Part of a small language model's weights.
Size: 3 heads of 128 (1 for keys and values), vocabulary 41963.
Architecture: LayerNorm before each block, rotary positions, no biases in attention or MLP.
Training: a variant of SOAP for these matrices, 850M tokens, 3241 steps.
Each number is 500 + 25 x the weight over its row's rms, rounded and kept within 0 to 999. Layers, rows and columns count from 0. Numbers have three digits each. The size before them is the row's rms in percent of the matrix's.

# layer 6 attention key, 128x512, rms 0.0664, rows 125-127, columns 0-63
102:485548488505492495487494520509500510500464482533521536500461553488493497494504521521490473489490519453502473472477517547504482512475497509509503499517505515509593460534510517473489510511489492
103:507503485482520478460471544452493500511507507477498448494485479514463466508500532519495511535553481472532567502497526508489478503499521530479491533486499501522515578491459506494511468521519517
103:561517477481520483519507591456547502483436546506495508503478499483453513488498538501517450500521544515469458508530500510471485486475506495477517505512449491526507483521502503498516507498492519
# layer 6 attention query, 384x512, rms 0.0721, rows 126-127,254-255,382-383, columns 0-63
097:477509505482484504487483506546588480500499530498519544499476522501491540448461483531530503521513493454472497513513493538463475493530479515524537524512498487519493477558522492496457516489519516
103:489499492539507491486460490507497440515515497513490467460498518519543494476520523501478498479480553492494502496509478502500480522484525491532517531536525480526496511556499532529517503499540494
104:496518511515505511504487544515488504517539550501479464478467551454501491514437445515523501499523483506531493492469464472475570506432462492529521524463499499532487488521483529513530498497482474
103:464481460505480471507460435498507547513504507537441490521468549518502510500536499511530537479511494494493493545525494440518461517481492495465507489518477487486489536459465570434469466501477519
096:475532483571509529484522499455453520505484532463537514497517511480507496511455499460508493510522463500483432502512492493477452511489466524541517516510496504461546452497428498528560439512489512
105:477506514470504466453469475546449434518513500507518525509473498478543515467498556515535478520463473470506530486523487490483553522523511496502487438478516490462524501501559487497502472504456497
# layer 6 attention value, 128x512, rms 0.0662, rows 0-51, columns 0-63
101:525504474488476494510519478530492488500488514502548510556554491498482428504539499499496454506460463493492501502494472460511522499508466480499524506507501518466497469480480544525549509491546481
099:493449509515537429508534506539517481527525531474511542513511469441460485505548505467515540450505512520511518545537510515498485501510471522514490539505469548493502482511511493506507519482512508
098:492537495496471524499495500480482529502463483529497466546484467519529497508517493483516525492518463500516516475504441491556494472495484488520472509473503452508455545492496489539504499499486478
097:526516501487516499581501485517486473526498496490485486496531485481485463508455503516500484473506507526480519495495524497500509496484513497519508495475515510470493524453489494510505458506520507
096:520545511513536480483529507494475534526499519466506442478499509517504516472541501470505535532532493477534549449523546486506473514454495487481509487486504445541496475522469482487479491509524484
100:486544487465484473518500546499486452489503447495505480490488523492504500561509540487516456447469502470514501514485470489485508470530486487530489530476495498505480539528491476487461520509471472
095:510471542473520527524529537452533487482516480488501488490472494497516485505471495529475546465515564491517486464485494516487536491440473444498510502498469541492477544529508471471483518480502458
096:497493479476480519513474500491472525483506457476518474504518488509516524503493485512525539530555513491512497500493514531533433494500445521514529475511475483534539523475508495547514508530499532
109:480509495456504462516526486562507493501504555506510508498478531461512483500492451493509533508467512494534490447511477546547490493506517514461511510511493496496491492467519499544468462502475489
099:493490500534494516491509477453494501518498526501540508435548546490477496516487461517532467518517535500500505509481567505519506519501513503437504535490506484516538474489466523500516449510484549
099:450484463519468519552511473513500433490452500527497501524502489471475515511487482497499493541465529484485497487537480498500521463512558465508512475514503558459465486496522489482453454485481473
101:499459480473453466499454471510468504495474550496481497500512498474486548475544511526509510538486525471494489502544448515558504494490479521525487501494465521498436488474513465567504539455491503
094:533493513482474471487498528506459528468532504498514450508490509483510497529507462503501492508496509527533526547491491504514512517528554487486532495422494523481498476490504523536495518480487513
095:524474507496516491494537434510495493508426543514510494540489521497430482458482499532542518504515479495477505490538472506522490479472504552467528502539507480473453469472491476523479534473515465
104:529494474477531533532476481419496530498495503530497493490486496482486526458492490515501478529523528479508502475534524530551519498498470519486501519493502506432499566503510464513503491498503523
107:454524523467525467494466476555531486503479528523516502508488528520499505470500518494520486492466498512502527453518481495491495511490505519467527505478498510502493513467455447463479526515445528
096:472481521509541508524514523531517514534477484467497505485530495522497520528524481493528499506531488514499495483555518523503503492538512497483483497419451477457531505530500482485494502482516505
090:496470486569474519494515507489504528509535468505510526471542472479488504482491510490528492479514478480484518540492474496538483500459510514496470492523495544485514528488492530481525510492459509
105:501499499508482492494516487496560500496509534476509500477506485484460504489489490498507489510506527512481521486476462541500494496472551500517458468485498458523479486520494438456503468471542544
096:524498500519553538515458554481456507484478537507504482500493493489490522512556510512481495499541500497469507482499522487482536505499525494512479460455499549492521436504521472513514547535522492
099:516462499485490508473468498510482496544525457484491475469541470471518508490472473493507511487509493513505469507496516510521492495504499529478482515497435435494482464521521514512503506503513499
100:492479521477513522470443488501503403471511516519485473513497480511527531481472466463491522467489520543494531503486492468494536470497530493517488454515475503505495491496499521468502492489543479
099:516526490494500509486446502478539516470493476498507506509499515455485492469505487517513495478516490491504464507491487505502535521492479474507498493480499473495477491485536498488547469492544513
101:473478535507509499509534489493444540508521502465492476495485469509468480490518491477486517473514461534539515525443534489509475457501504503483511478550499487515523444513511490514488524496464475
095:539438523495501463473512480454459516500479526452506497461514513528496512498537509513532499522541516482480489511515467501516492466486533489532513503472440520469445468458472542491500496512484507
100:472490460463514477500498551484487485477509535478470518507515493508517497510475484518502506507519437507506516559469485506532557460503485508556503512501495515527464510449492480515458463487485507
104:533535484503514509540504511452534489520552508474531513483534445502499483516514481464485493474517503485512486497471555496467480515487490516453497483466511516484495520494445500503512507514513539
099:504532469490513487473515497536504506473500523540485551527506528504506488476437509510536486481483522472509524511514481509486507495507468529508513529530487441463497523515486455502509530463528525
100:503541495532485500505515488474543475487490485510513478506511475458502484519516503492515493486466519498482519498484525497520526494489473531449486489513539493556508519530495502530546503496514485
102:503547513547497512490525508521499491517525499537506458501534496460503524505473511520518539498499502518531512491470560473490498490531540515544489486491475559467503456491517532501486500499491476
098:555491477470480500487525490542517456480510530472514535524482495524491463461458484503504498528498562527501492511479524517480539494520503509506500482476508480491530519535503474541465486469505487
099:448537472487494508508506508501493491511506492532529502496492481464484504521499504525528458487491506467521510502532499493486482481512537484496504459538466502495480495471577529453500459514478496
096:527532515509473463527517497490449472537539521512468522562501498524476501501501507478492500514535536528496467477487488492498488486493504534467504546504514518470559508537523533499502534487515501
103:514475504529489530499488450478503538525571485481522531536481473518477509469534500531464469547509494529484538505487505489503498482456449488506519517537443515520454472489475508492489535516487494
097:465512558537477437506520514489547478455502482520534499499436507503486476492485476498511464483562508465469484518504551446480486539527459490521493487426506507525513537518516497467528486490464505
103:524482512485505522505472484511524500533534518452492515529514525512511476517484487489543465487515508501516517539480484490476526488487534497501470494484509509483471488549467468490522515457500480
101:496453464490522510444468525493524539504474511496489526490531515473509512527517523530473551540466499538545542526526493511543499478529479498473490506531521487538461500505473497489498505492504491
101:487463492516476504486513475515502499472503520509523519534536509456485506481482526446481518545488483506495526485516494509525484489509507479522521474485512520534484488490513504532506536491477508
098:502515512461485504512498472530494518515460524488508523503485503508501526524480500478527487456503489517457509492491496515498543494512510437487509557469485528528468537478532483496485480510507527
100:500573446513497524509492465506497518495486465509491496522512533464539494502477488521530436483500506529519451512535482529485521512508510510463506510469510497484488458493530503527474493484519509
101:514520516518504484513417517440484478527482490478478472543499479497513525465489510488473529491504523498488495487496520504496450537521521526483500485497527505500524467484517530458530532532511445
102:490567477512536497494507452495517478565489498552509481484514510513442512508522503492528505481468486472465456462529505500481500526504459518541491435502493506530526464477538509492502521498522533
096:482528550498512491519518493530513517477478529504515514495513486451516538515512482505508518534556507532475506493535473498494512509508485540419489509477525477517525464482486488545505528474502481
098:468470526497511472511471533440518476501522502488506572494535476508513446516482488530509473485480461569484511530490452499500522480485478489518517495495543501486467481497510499449523471486555488
101:519480493497534472484530470519503489504443504511520558469474424550519489486520536515507479513505500482488509504532479501460497509466495464507514507523518490507488483531490548537507469532513523
098:493478542498480483491522534502522507483453495498525530495496499430475483506541511523452494529489507510489502504483478499547543523467558508531491505542449478491532508496489525500504492483484504
096:542457484505484487500439535504472505484472460469525454448508464503486530512479519491542502492478504493523523466457468495489523465511482461501464513486532527530470412525498542477494488528485499
096:472474491557528508473541493515513498482484531507513503511486535518516503491474490470497537499513500512464482504485448498483504476495510520530489523494488503466509501498547495517489463483529461
107:441495501519546505481540484467478487511473468543510499494490564527489501504496546460506460493547478500523508498530527533538520496495516436471481514499451465460475508474505464478521497490525499
098:482501475569504507489507510460515489516502540504487490525491495522537548500472491499479459506497447505527520495465455482507482557466471489484445508500520440471517548500510503510515450491500547
100:505506477498492499473532452491507515502514525493524482525482495497479505480507490470467506474522531475496486499506508522509532502481517526480536480503520491514521509511529526495504493520512541
104:471519554521465541517475501485515480545533546480505556522495503513497469491481486498469490481500447482529501537494510513457511521483508516511498466540472466514451486471462513451473527497501494
# layer 6 attention output (transposed), 384x512, rms 0.0738, rows 0-50,128-178,256-306, columns 0-63
092:496488488529513524475530456491501481477526517456474515489517523510511487492520496456537454469500501464515503489520558480543490488491469525490502506497468454498499478445477537515487537495508492
090:515477519481488500451453513484498471508504532492485483517501503500477517494493519522530528538487501499454513482516513488455507544515496483477505488528485457493473487489487491501531501530528505
093:486528468495546463464488506472487507489549515500509488528506532440475488534525490502473478527473475493469541503484502467528512426503507494493498507512524477516499498496479515474516522519516519
095:526550467497502481493487477541479490530490491496497483501508506506512492475515514517468492517458460489495541444470498463502462552443516468506519520469504463513477513502482457454523532516496482
088:509519536482467466548457518511485534483472481501470499469498514481529513494489529468469482490516452521490512481497479496524503497467502472484494504520479516473491480499499512462493470527564528
086:476514516506482519514517499497479490498484465511466490551519489525500521513527484532544492479511516479501503519499512538534522468511511467460482489492484506482476514518546512471503510423494498
090:487503488547485535471500483496518500498523506513496486481489468517486459509533500497554490503507530485539501516498467527537513493475533501479466547493499494513478498534519550494491474474498497
084:482469437498502532480522512489543557488509524533484539517488468534495520486469501526491514531568517504439500515504533541514531491497420483535478501531498516518498488536513486519521537502475496
092:492555451499499490532507495490496490472485473543476536475515478500463480506510534532507487525498459523490479494490541466537491512506540516473487458551486529448467505479464493512495503502473502
095:518487466482514495488503501519478492458453505525477529507493543460497479492525495543512471483507486558543497489490512521496504550523518478496542502484489492508496476472515447503478487530508519
094:470478501507471472454497498502523538500471526515490442501518529478500553468508495434516481507492519544482525506493453481488517475518508497490470503492515519494516475484526542513482470477485519
094:457513520468491481475511504484498533475462472553500544477503488496491505531531473495540498468546514481475478478528538526474500513475497499503527526522522532501485528496522479529475477451513498
092:491505490487477475521460491490507547474536480552479505486513447466481475473501493497482505514491482494534471491533497527547501478547545543475542504501484537517498497497543539463511465502497489
096:476481497465504480483479495504479510452497513508488511513467503516501487545474503557453530480494498486487514494519503517516499504484516527489515458463518489478465498513512504534516502487472483
087:509481433521459493509489529486459499511520522517466538512522544475493467508515499512476466485510494520465513505500498481476518504482508484435480498513495526531469564505449496501467502504493473
089:470458542483518511487509551485488528487461537538528478540497510492521475489516514495505482491501472514480535504494530516479506446475459502476443507470516485477502461443429507478482533509546492
091:488514480450513460518494518523503553490483508475531507537487485434470484491481492486474538493481534500535486523500467509514474512516468497480508549484503500470407498469518507501531528482532464
093:424507530510452516480470494514481512555488513493543490524495489530434505577501472510520530448470480480467522497496525528464506486500475533483497523496475502516518482494517498453498508444525504
104:528536540522504475501488527517475530538488521507518534550553520499469451513509496512477466503471533483510543471490510511504502492462480503552494539511471498489514521455508550551504522529467513
093:487467493456482479517488527455453551464486492473486494475507506535492512471501479487486501519495506501512506521501498491507529477470495509502509488506466522448491485497491466501508523446502443
093:502480480478518489500511498468520540488495483468536563479482520489501490488453505503518436491479503476500496505525495524480495481503502534477506518500501500494563500522471511514525460505501510
099:503530516484477433536494528518490500516538447496494493490508497515495481574513524434477510510442533493522488516455499474531506471523510512491465531514482458514478505496452549501527482506504494
095:474498527476454539488517479499532480513495529483484528495516516503498507456456507512505502480506541508490526514531495511490492468511424442514488473460503547523524445486544522495431475504518474
091:478499468525492478463483505536483486501531494503513491515539500511445496530518504505480502497487493485487456533480538544475505540480524507499464461495452488505530507492551524476492487488505493
091:469468470475470523510548520503473495500507506531524501524520466503502497472508514576497512542505472505478520489530543538509483501492496497508525483537510525500507519505474523493525492496519508
095:480543511514497522509559451506503518562491484473449507505520516485491470527529436474569503483538555484468509552543512544517462516501539519468518474512545466479509535498497519524501501493501476
099:535529498474493526527519472523536490499498496474500500516510510513467488493505491511484505519527510496497514472435513492546489554541484538560512479485534498493507457540510522530545482511492514
095:445557507504521509459490473527522479535566510532516494482501495505431494516503503526537499517513468481515479456504503481503523515554463462491504529510506508513459540541505498498488526507472467
099:545508556477465481506488453482493480477520536520468475489514510455472485519544488497507516491483504522446496514492490518489505505529474489487466489494452506489507474496525492495530493506497484
098:503506557537462484500482531515523520520520510564522507512530547502479441541502534489524526472505477542520534525502535500511484538452507475502458506464488489500478480462508491526500537521478529
093:519516521532520537486494514503495528480492491507447481510547522556509467488536474514503478467533517466505506469488446507543543489534484508495516497476525492478530509536480527489435516506526490
093:500513474489465504483483483471485490503487525517460495508518554553530491519520495496507475501511486489476529479527504521464489481490479508510511520473501456521513480505575516464465468484457518
090:483489494484506497513512490479531479500501469499539494527476532533478539508564483511549513462518502549520516526479523532490447517463475469470507516534512548506469468545516507527558533510495464
092:506494503520485527546497575497516483504478479492494491502468485484523493496437506524480560470472537511521487468503504492522483513483557507486510506488490487529500490526464488495562526498478511
094:494564538499517475510518489462457510475468500548477515529517504559474488507499487479506471496504477443455506506551510481499500439507521505509513464515471493490479508513468514461508542502523484
098:501530466512525491513463494492510508498476492478463537536511495498456487482496471498500527473496447481497540502483497522530470503504551455521484456496454496506500460515509514474525493467448449
087:512530459484502509485490535501490563499508508477467527494523477506505494497512486481490556494510520507518516471471504444512503501496483501500510532503493509473494510470508507445516463462547482
089:458482479450543512528501475504471491466471492499485492511495499462475454543492507499538494504487466508502487534472568497513475552496488562510486467528495474522542539459612490444522541493530490
094:521511483478507495431465453498508469501499465484520503503510483539489473511504484528491494449527468490539486467526508500495490476493479533560467467509515541525482491475510523477490503526533451
095:488509511550526489465474504519502504501488515524502500467477509475520516443486504504491511484498483507510471507499512500498497529472582537524488481439491504497539458480499494495485469495536494
099:492524477471545498471509474473499515456477478548477487491499505492453506519491464486467466476508491506550532518495517522505478491504516459521512531504533496500527485450477546541512556538506494
097:472507536458535491520524514460455476459480529473508490511478517494543459478484490481499469479456450528461537478511499490515492532471520470528525440446483478493521493459479465472511485481502498
095:509515501538468550494502479538542504505504462503536491542516513476480480494513507509491541545461477476541519531489499511506539462472470542515483506478519540510486494460540514497478530493485467
091:517502498512435509503493495555510476482476487507508505536497478500481460526484501529491535532476485504512525533506488488474468494567490473511505475510474517494539477473501448446481504457508507
099:499476535529482471484515506500532481533515493503548538467492499530485505481470529530524472507437490490470498483475508513511476511529556566559535534505521468534503495489502544502522484478473518
092:498475527509507489520477473522520538509446489448510513487525512531497502499509545496492523473522506511489488509487504518496539481500523466461508511508545540516554502541526518507504510525570512
085:466546525503478476518476470549525480553516493506478505493505513464488456498508518487457525507539488511479501510481526507482503497514501478515482484508493510494502484481501461512510504518463548
087:493508486528492481508522528507484511425492477500527502505502543426534479524517526507516482524485516470509453543486479471535483507507532505510512530540479480464496508516538493512499497469504518
084:499550539500480522519519497520493524497474496517523552500515530496498486517578485533519518530541537528472487520484507506481461488509478486517519456471514474512482479469564504510527489539514495
094:489501459523459526537505555491512499510466495446530521536550495534494510490492499539512489526463482503460508479472478477466480507473511512544516511563524520500486487485519514494533521469486513
096:553489471443517516489496490492492539456536477482498514509517461503502508516479429512476515468480532484486518481493463506553501527524441480497548468503479484494517507508511501451522510528521488
103:564521517504475475498499517537457494504514528512482480520493513451540483462508467509477480512478502539496516451461495496501496490498511484496508480490537523449499523545464471516485554467446550
114:497500452499506500498473538533463484493487504505487495499545455497583516524526531528469477519534562556512505500498503484524480489506468541539494496468496471456505539503520515472447525482461465
105:504484527481497522506428504528476500491482473489491508488500474492491529496491501508469491485505521488498523492485477492540489490527477534502509549467528536488472538505503484520482493483474459
107:503475544539482518495467502482469494463551478488558503471452528520485513470486467465535512497532499495493493527550483480468495464506538488445453512524495523488505498490511525463502498563510473
108:513488518523518492493559478499498478513508558474519522510472512499481498491516491503479483501469517504509511517466443547537439520518513510524517474494497509512517531495500491498487510510455501
102:512483524520493466470496558486502516524542515475555510514507498480508480495511485519481541517421526514494444520526471507526491544500507522494497483523486509515489506500507478509453495537505524
105:510508529450522459495488501495510425519436474510493516486471522519542469492490482486520525495481487533511487515506555560503485472503491493483522520513507498520522494532482499510501509541519503
110:485546477537535507490433511506510496482491460510472494474495526494462525540506486484513536504471482511547529495529528525501552484505527537480491530494469526503453449507536485495504471493523492
108:473489499478469501513476511484501521530519500528465509496513521488507477467474482465492464449478470464484492557500509519490513436485475526499526540502497490556556485521495505492483504510520502
098:505529482504498488570497537510477479489499459507490530511505528483517479504461530504497503489444498522517539513545535460484543482488536485488521458513524445536492477484485520519485488449501501
108:443465506448518532504456520514527487521497503507493535509489514472511477482497526514501508469498517489552510561487525520496467517507529511512537508500483458456500487500536447483541496529531502
104:482542509531506440491533510532475514525491502504482439498507438512514517542497488494507538521504523506484524507474519531541496510498506456489488486501507508533491520514528482505531479516492494
108:505519491447521499470495481517488504544472513472520492518501494505513476513518528507521477504530473510477591495460550483478469550451502494533473480465513454477469509497457507527508519560499504
100:514458505459497528513460511519481511505484506447523485467506476479495496499476516517522467512489485507493512533482509467499462512494482485481516536530514485532528465438502461501485543535485531
101:513493505482480477487523495486467502495520482502530473477500499546500494503487504499462487483470507523529476486496502454493458486504497514546551483469516505484423442465470524495508559528540496
102:506511471490521478539522452468499526459530494502480527496481508496502450473521496489534502541491497504510508490465523495519535489537490506539519514519539483509484500502490503486510507525541517
108:462496507526521527524510476498495492524474482521501511479482540519517451434492523522503512525515472473502510511565491486466448490550499494498526487524513474493543476474495487515515536489490505
103:531509486477505452492498543448503497505461510465491507509520523488524439563497531501478499506515510501497504511481482535521468512519501461496470492480495532490528484471498497529518498514517506
102:513516495484510499469509457539475485488495523519531454460513518543507529470505481550521559510495476546466485485509508492470468522551522501492492487510497485511517475525480497476476503487509526
115:506527497538501511503536450550479462522522535489491494477483483522498506506489482482529479489549481521524535475453520516558491545515540484534478466491531501542511510509501513518518543517447483
107:500533516497497504548485507513453476493486470486492493502518493505532463488514500462532503514505489460529478497493499525481455514503544427534481493489461533493529532478510489481460516510508480
106:520502524462478524500519463500502467462473539519444500525485467506496480462463480502488496510488540502511499482478492472473479445482440492485530491525489528451530507552505486483533502459516521
113:528477589520542487516484536475492505472522520543498516496496528499511556562488426469500485465495513486485543486499486509491456515471492558512475523521494487543487514486481487496519500489508514
109:509483530503484546503521509498468508465466533500464487517478528474495473503496522507517509492476495485516541487520472483495462441473488518517466501518476495495478514491495511469505512524509526
104:494503483529515542527539534511498522490514520515501534498517518479527530489500515487482467516479547488527527450543526485521515508514513487521484493498488439528518528489528528502480461496537513
103:513473522521493511487490523514490507512524522489555524511481499487502483465512547456489530474494514476543486455451477504492501486480462523519456489462493531520491506487487495532472502502544481
102:452456506520531495488499432512530510497529493509487496473515487487467506482423504446552528492491518502536496492508477504465515497503532517482562534535465534543524487504463486482481524495513486
106:498470546481452474526532468482516476443449523506511502509464500502540547494475496521498489492518514496481487578502526535498488488474516492489547460509455464495521524524561513546514506493505498
108:500548480518482504508477504478536483449507480491571521501466508510476492557489467525504531491458463488518485490518471550495505474493545502554491496505490522483444477508519516516531468447501480
108:533474533479492491462538505437508501488504539490494463478469499509492517491534456470496476503503561505482486502503496499536511495541481534509477516489494497509510489523516503491506434499511495
107:528450484473512495451525483473493505486533521484487535530476468480488533513501529540477496474530502521498519493516527496501488517491527546485446488513496522493505517478505505512502485507510517
115:502483483504512559463511511531497457518492509457516509469532512524470490469508461505489482478470504496499527508515496463516481481506496476494536517539490521488512483499527473500497546488507479
105:489529466499472516472491490527463451544525510504472498485555473503493504512479562553497482490463485472476510479463516492465513497551494484521511539493463513503523488486533520468441475490525521
103:545495494470515487516524522477488481501471484495566541524461491511481502473515499529510467504471484464521493488521511503477522499538501508497517508487512502488486491516499528478497475497433508
109:449456483479482527504527528508504499507487469500516520498455468462515491518502515529542510517513495493491514514468507506468502498491480552416524538510553513518503504492469431508451446513493520
110:473515510534524483487502527493518521459511506515480472510496483523492472484482521525462449540482532493496472489523551493520521511508493522523497526487505475473522495504464505489494485459515517
104:525510523495511485477474489511473484504499505539521502533481527532508474531525443492501480502481491486485481511552493497518505524492531462485531455539527512471491490485479480533491483523482514
111:519485512462466487513523537465467463550524529521502507491448478536482538485486563521527494514545477488492493502488525480489506497511518484475526531537464533470485516509523484494501482496485455
101:479484491487478498510479514553441495522477456529523519512488504491545505536480486534496436471534499525487527517521512448512511523463457476511518502461475511497486484520483505503514531482488531
103:548484523492504446532486485533479459424480506428487533467468495506457514489511509522491509471523499463507489486498479480477511501533423447471533511507479495506522491492497491510504508498457488
104:498524519512486488509570511495521508514535518477501525577511455492493487538533524500522555552474473502514494516510483520543494499477474508530493478540478521483509528491483505482510488464456471
107:483413517490432505521495494498483494570507506530481462557473490482562481508510524482487504508525540494509501527506501489466493484498496482496471503454520550469480461503458519478501510503498488
104:488475516473524486517514520504495550497518504494491521470484441490483496525517487494489457504534525534508511420544498492563516531559478518501530478496509517492469470523518527497517485522475519
107:489522494508493498501498507497487531523499504567472495483507517512527486522483495478511532483528505468505526512460496437521497482489513528518502520498517498554502516490511522477533506518481478
107:464530474519471549475471484482508509490503489502437485484510524480556509536513456440482467507517485498563525502498500511546502532483499514470439455491511474468488500480534519501525529524534491
108:476505499440503508463528489507522508450471496490489518517484534516511511523455484521494505467477506502488489473513498474502520492494470500518524490507535506472493499458497495474470473492495501
111:531479509473520519501517494433532503463514489517519510489530501517505524493477460498528567529470495504499505505464513475494544539489430519477474481498520522462542484491492516481526526502482472
102:514490446480559515474485490456486503536469490496485472478535475521463489440487508510515472529460517494444466533495479528488507472487518481524501512509491497500486533489414521502496479504538497
110:504468490506507491527500544476477476472525475491507444468493545445485488502480518492498518490432480518544474498507495470501509527531514497495525528516513473496536497518461440515504536483503542
099:535514529521534515488465498494473472512532496486559526506451521513515525518537478470462564479491484475493487491486477518480528460491454504494491526515493514505460530522482475438457498489537477
104:501505513526500458538515522504502454522484515504512493493535495490509462506505482515503511486494536474504484470500466501494522521502557514462472540483506534496538521489519511526485457497508492
112:502562508495494509475515526493503516499505496533505525586511519488464489484498520489531531539473499481487471495524459524460484512538495465505471479508499560518490514503447499492516491519513487
099:530555474525528498510546500508505537472488504514516509532477523437508472513486497467489511501506473503502473502507517509519481490505520509495497507512473539497545500490462457463503522503523528
097:507519521478513537531505510499523511513503497494508479489461475508547489455471500472477550494495496520554478480462558485467487488484541514457516537485477551487509529522540477492530462481454505
100:426441546466515501528503484523533495483493527504483561494572469438503447487504446486536469436495508502483498519516498520506526507565465501519498444512473518488535469481548504515475448486517516
099:494529455481498522475496500501520552509527526468524444459499459513491498490433511499498524498509478473498486509466527488481480513493484455501472486450506463481475503524506467529494537505518471
090:518498503492488494522452496465505496516513492510505503460502520505477495483446522479483491515530471482483502476483488502577465517506527531480509509485501494466533458513460486532513518487478505
101:501505482479485507464504479490509529484506491492519470511492541469506517518455526546454500486500492491483504463488467487519477521544477473501539494492514543512473548470479452507535527502500512
093:479496533499468473527539511498518502465499487509533478457523509469496473498466454495494484477477501538533472523478469514494475512512510480515524474525512460481551482493491526486517519503508475
103:476503502524538509471542505510559498530457534477507462543474487506494494509505476493478491516523524553527497476490517512505486453527507544508475528515495510450538505510559517524511481487510518
104:472481534477474487484473510510509499504510489495563532473476501557458508493523483495523478505457514509479489511480539482487443466457492483479464466455496493501495522526562464519487506488431466
098:553487537511530479509573445523504470502502447511475518480468478591530438516518475512464479530508493468465506444501519469475509477492474481504466471493494514492500531482521485511504477535446494
100:487477451469510491481453514487523489503529516469491524519450499511515505450493567503522505503489480507501430491474463444498526462518488553475510468477499509517516482469492537499473552505532499
099:536465482490506513487498540484513499478477489520516467552489503473496554545514499513506485469502539521519467492482476487480511500488484484500494474508515530499521515521519509515507492527466506
096:468494487469512500529512505485510507536495524486490493487537551519451471500535417482516506455506499508538493433519509494491529517514518490491491494514491491508472486498518492474502520456495504
094:497500515456484531512502475470537457496477517463496517499455527510512531446501492550532523532525517525510505497523530544492563482518508520549525506563514514524551565497548484487511478494500495
099:495488461524482509505522470511509475515515508518485541484505489516517538511482462471494506492530521486493458503504497495510493500513517497465503493484484473485526468524474538508508518484468518
105:504513494505501531418473462454531507479521491509498479458533472519486529534566467500519464524544470527502489486482521573500539528472512510476466491454490508530546497501508501483510488534512518
094:518470482544526530480547494500477509505503514505452496527527475486550503495488479502526483531483539520504508536509500454498522533510576491511482480485513515491475506554445489495497509556507524
097:499519497544469420504511505502514516512506458477500512475419499527509476492482461496467510535499527521446520509516507533496517473493494500478481470480492459471537513554488487476463527516531523
098:515527494488505477501486498489512527483507473518534492510547451500484497523533515505489504445473512507438497497547486500501496501500463480479490517481477509483506450487490480508512502530503519
101:489525515523545494498519502523511462516531519476495481522493507480495545547490511498486528496517496503512453526461483467516512520500468490495511503494525497565476505505530487464520510485533515
099:486494484500521529468514490498455505521455522449546518502570514506468568515528470491518499501512533484461517485533539527469501489495529494503498487466452504522492481470513475498499498533498499
096:524520424522510497494498496527496494524457502486533475522506520535499492523565492522507528501520481502494470485494476526506553490542494485538476481469507523486468527486487533523523508482478549
095:495533522488514499533418440520499515514501518493544505463503461523463474447479491510455537509483532505519483476488503485507479523508524514495532542517496466475473474548542509467501493499473483
103:486520519517530515493472468471507488552477482475512493441489499541489510501484521485504449503486446513507482480505497469501488492504471518509490480448497496487448515551472511515468515535511438
100:474525528491503448513474466513476480498470485499491493527515493525512503539506542499504461474502513506489466488507495476510530515498563473534514517520498487488521509511537486472475552490539540
103:495556516479530490517494536446541486487486527526499493497484492512466517479519480496529482485516507463491509545498446505520513536498480499500441488513478497501491478451488507522546502516461483
098:513459526504535528530512539494451481521523469503516524536486502473558458489528493463476502485502496519505517470474524531508494504454553532553474518492549495486493517475524497520493455516506512
100:544519466458494524510557490486497485499493509494436526491505520490506478452520496534507540531534486540523474488530525446476545507527469532467564504491486524518540501503478486520499472550485511
097:471513487476463488515477463490496520494514437474498547515485453498517468511516507486571453525471434517509521501483470466477492517501501437496508463486497491477518505468507461509519544548470470
099:469506504499490519541506499494510462459439512512514458471488500473528520508476484489498525521459507507541497509523493498508495486482539494488502508526480473479476522499511490513558452441480473
097:540500507539498511510520515495499497492461438521498485534423483487490495522478551481487485492512522475482460521496460431486519486488541506512457456478515510495463510465524506491488533517484478
092:508541517479544469517498484484464506465505500539454512491473537504488478524488493473499479514527523484474486480535511531497494454503493509488483491494491521486540474512495499504507486512486509
101:503463513489512541508511485486506506476533512513506508512527508527446507498501519531483486518539493521526494481529492472487535507517452536528503531551519555538516487492503503476464493529537464
100:501467476509475497544462458506562479495511488514513480512508500523511549477521501506489598459476515490487487511484476495528517554510505486520506501453533464499490532473558506507527480493514508
094:496469471472481514491515470537467465482475523453478495559471464515500525518469514490534489523506497496514483517473499471491506509488520514456473483573495507511447542472523535474506515510486498
099:508524496533524495501506522538514495524462505489525526468555509454511508499507507524493533512490533538511493496508487504519480514526456549503497534533489471486481511512478453505503553505517485
102:526507498519540497479502486542503512532490524482531522506524482509519516511467520495483501481464551489542495533499536508514483480513494516496478531467473451497475502526496530551555538491497546
103:515474506522511480492528515492507517512498503467457497495496542521485538467560487455512489490514524506509473542452536552475490479506529490474465492508503517522489543506555485495450515541490510
100:470499497491486512509504500488477514512539489510541419480516487498513521535512449460498520494487532517461496490503542525516510505510517462473485539521487507472492492483506514502456493500476530
102:503510515524518503518446521479461492490506540469507482475452506530471525499528512523512487523485548492473486476480500457479494515474457526462465456507486506458518461530490510482543496525509475
098:527515481569523516481497531514541516474535520484523500486511520532484511483495476487498505509513511465483501533513539499546500486486494546498448536531494503537505502506474500518477499546524538
103:494470478492515467482508482518537484531439540470525485508479490509518500516475499493493522519511522503467497523420502537481472514490484516463492495510500488511521536522552472501488527539479501
105:500464492502533506501524499504502495508509508460495481459484530489493470454520507503529492483473497487447480459486505492481532525504515504508511471525486521459510480510493553480516490449519480
104:502500504532495462546514519506473540474505530495506506538490500527464473472541495484507556504516518495491527523570489540439510491493445512487504475509466528520493519504507452451479486483513509
099:478521536499515495530535467474467508486536494530490489496516474467474485509537504496512448511500510501506467520499458520519473493521511479550502515507480477488533542500498515479498544489490454
101:545534549505495491476503516490455540471518534474537478533498514524481526466468473501497497527520520533520502479493519510510468501481498523456521493486502519479459474482487551519471515532545449
099:497497488530468512522472471533490511505507544499510498478474533523521509464500505528502510495498477513502512463544482495467506509554456520443458500493493487507468529554522506490467478513459467
107:536482501528542517502502504496503473531473517471481487499492505534490492539486543545475514491479481495515533490492537507515488488442508522438523499494472479488449512524446507506521494503533476
101:468540535524501511478520501492460491453540548512491489519526447498514494491520479529470491513488503501519510518489508538504459480464482469510444487468485478470452508498534474475517430541499531
101:463462502487508511498532497501497502528498508496488489487453526560453535503519534468506466527534487494493477500520527520499525469503484517524471502499509528560466527452477519507503545512528529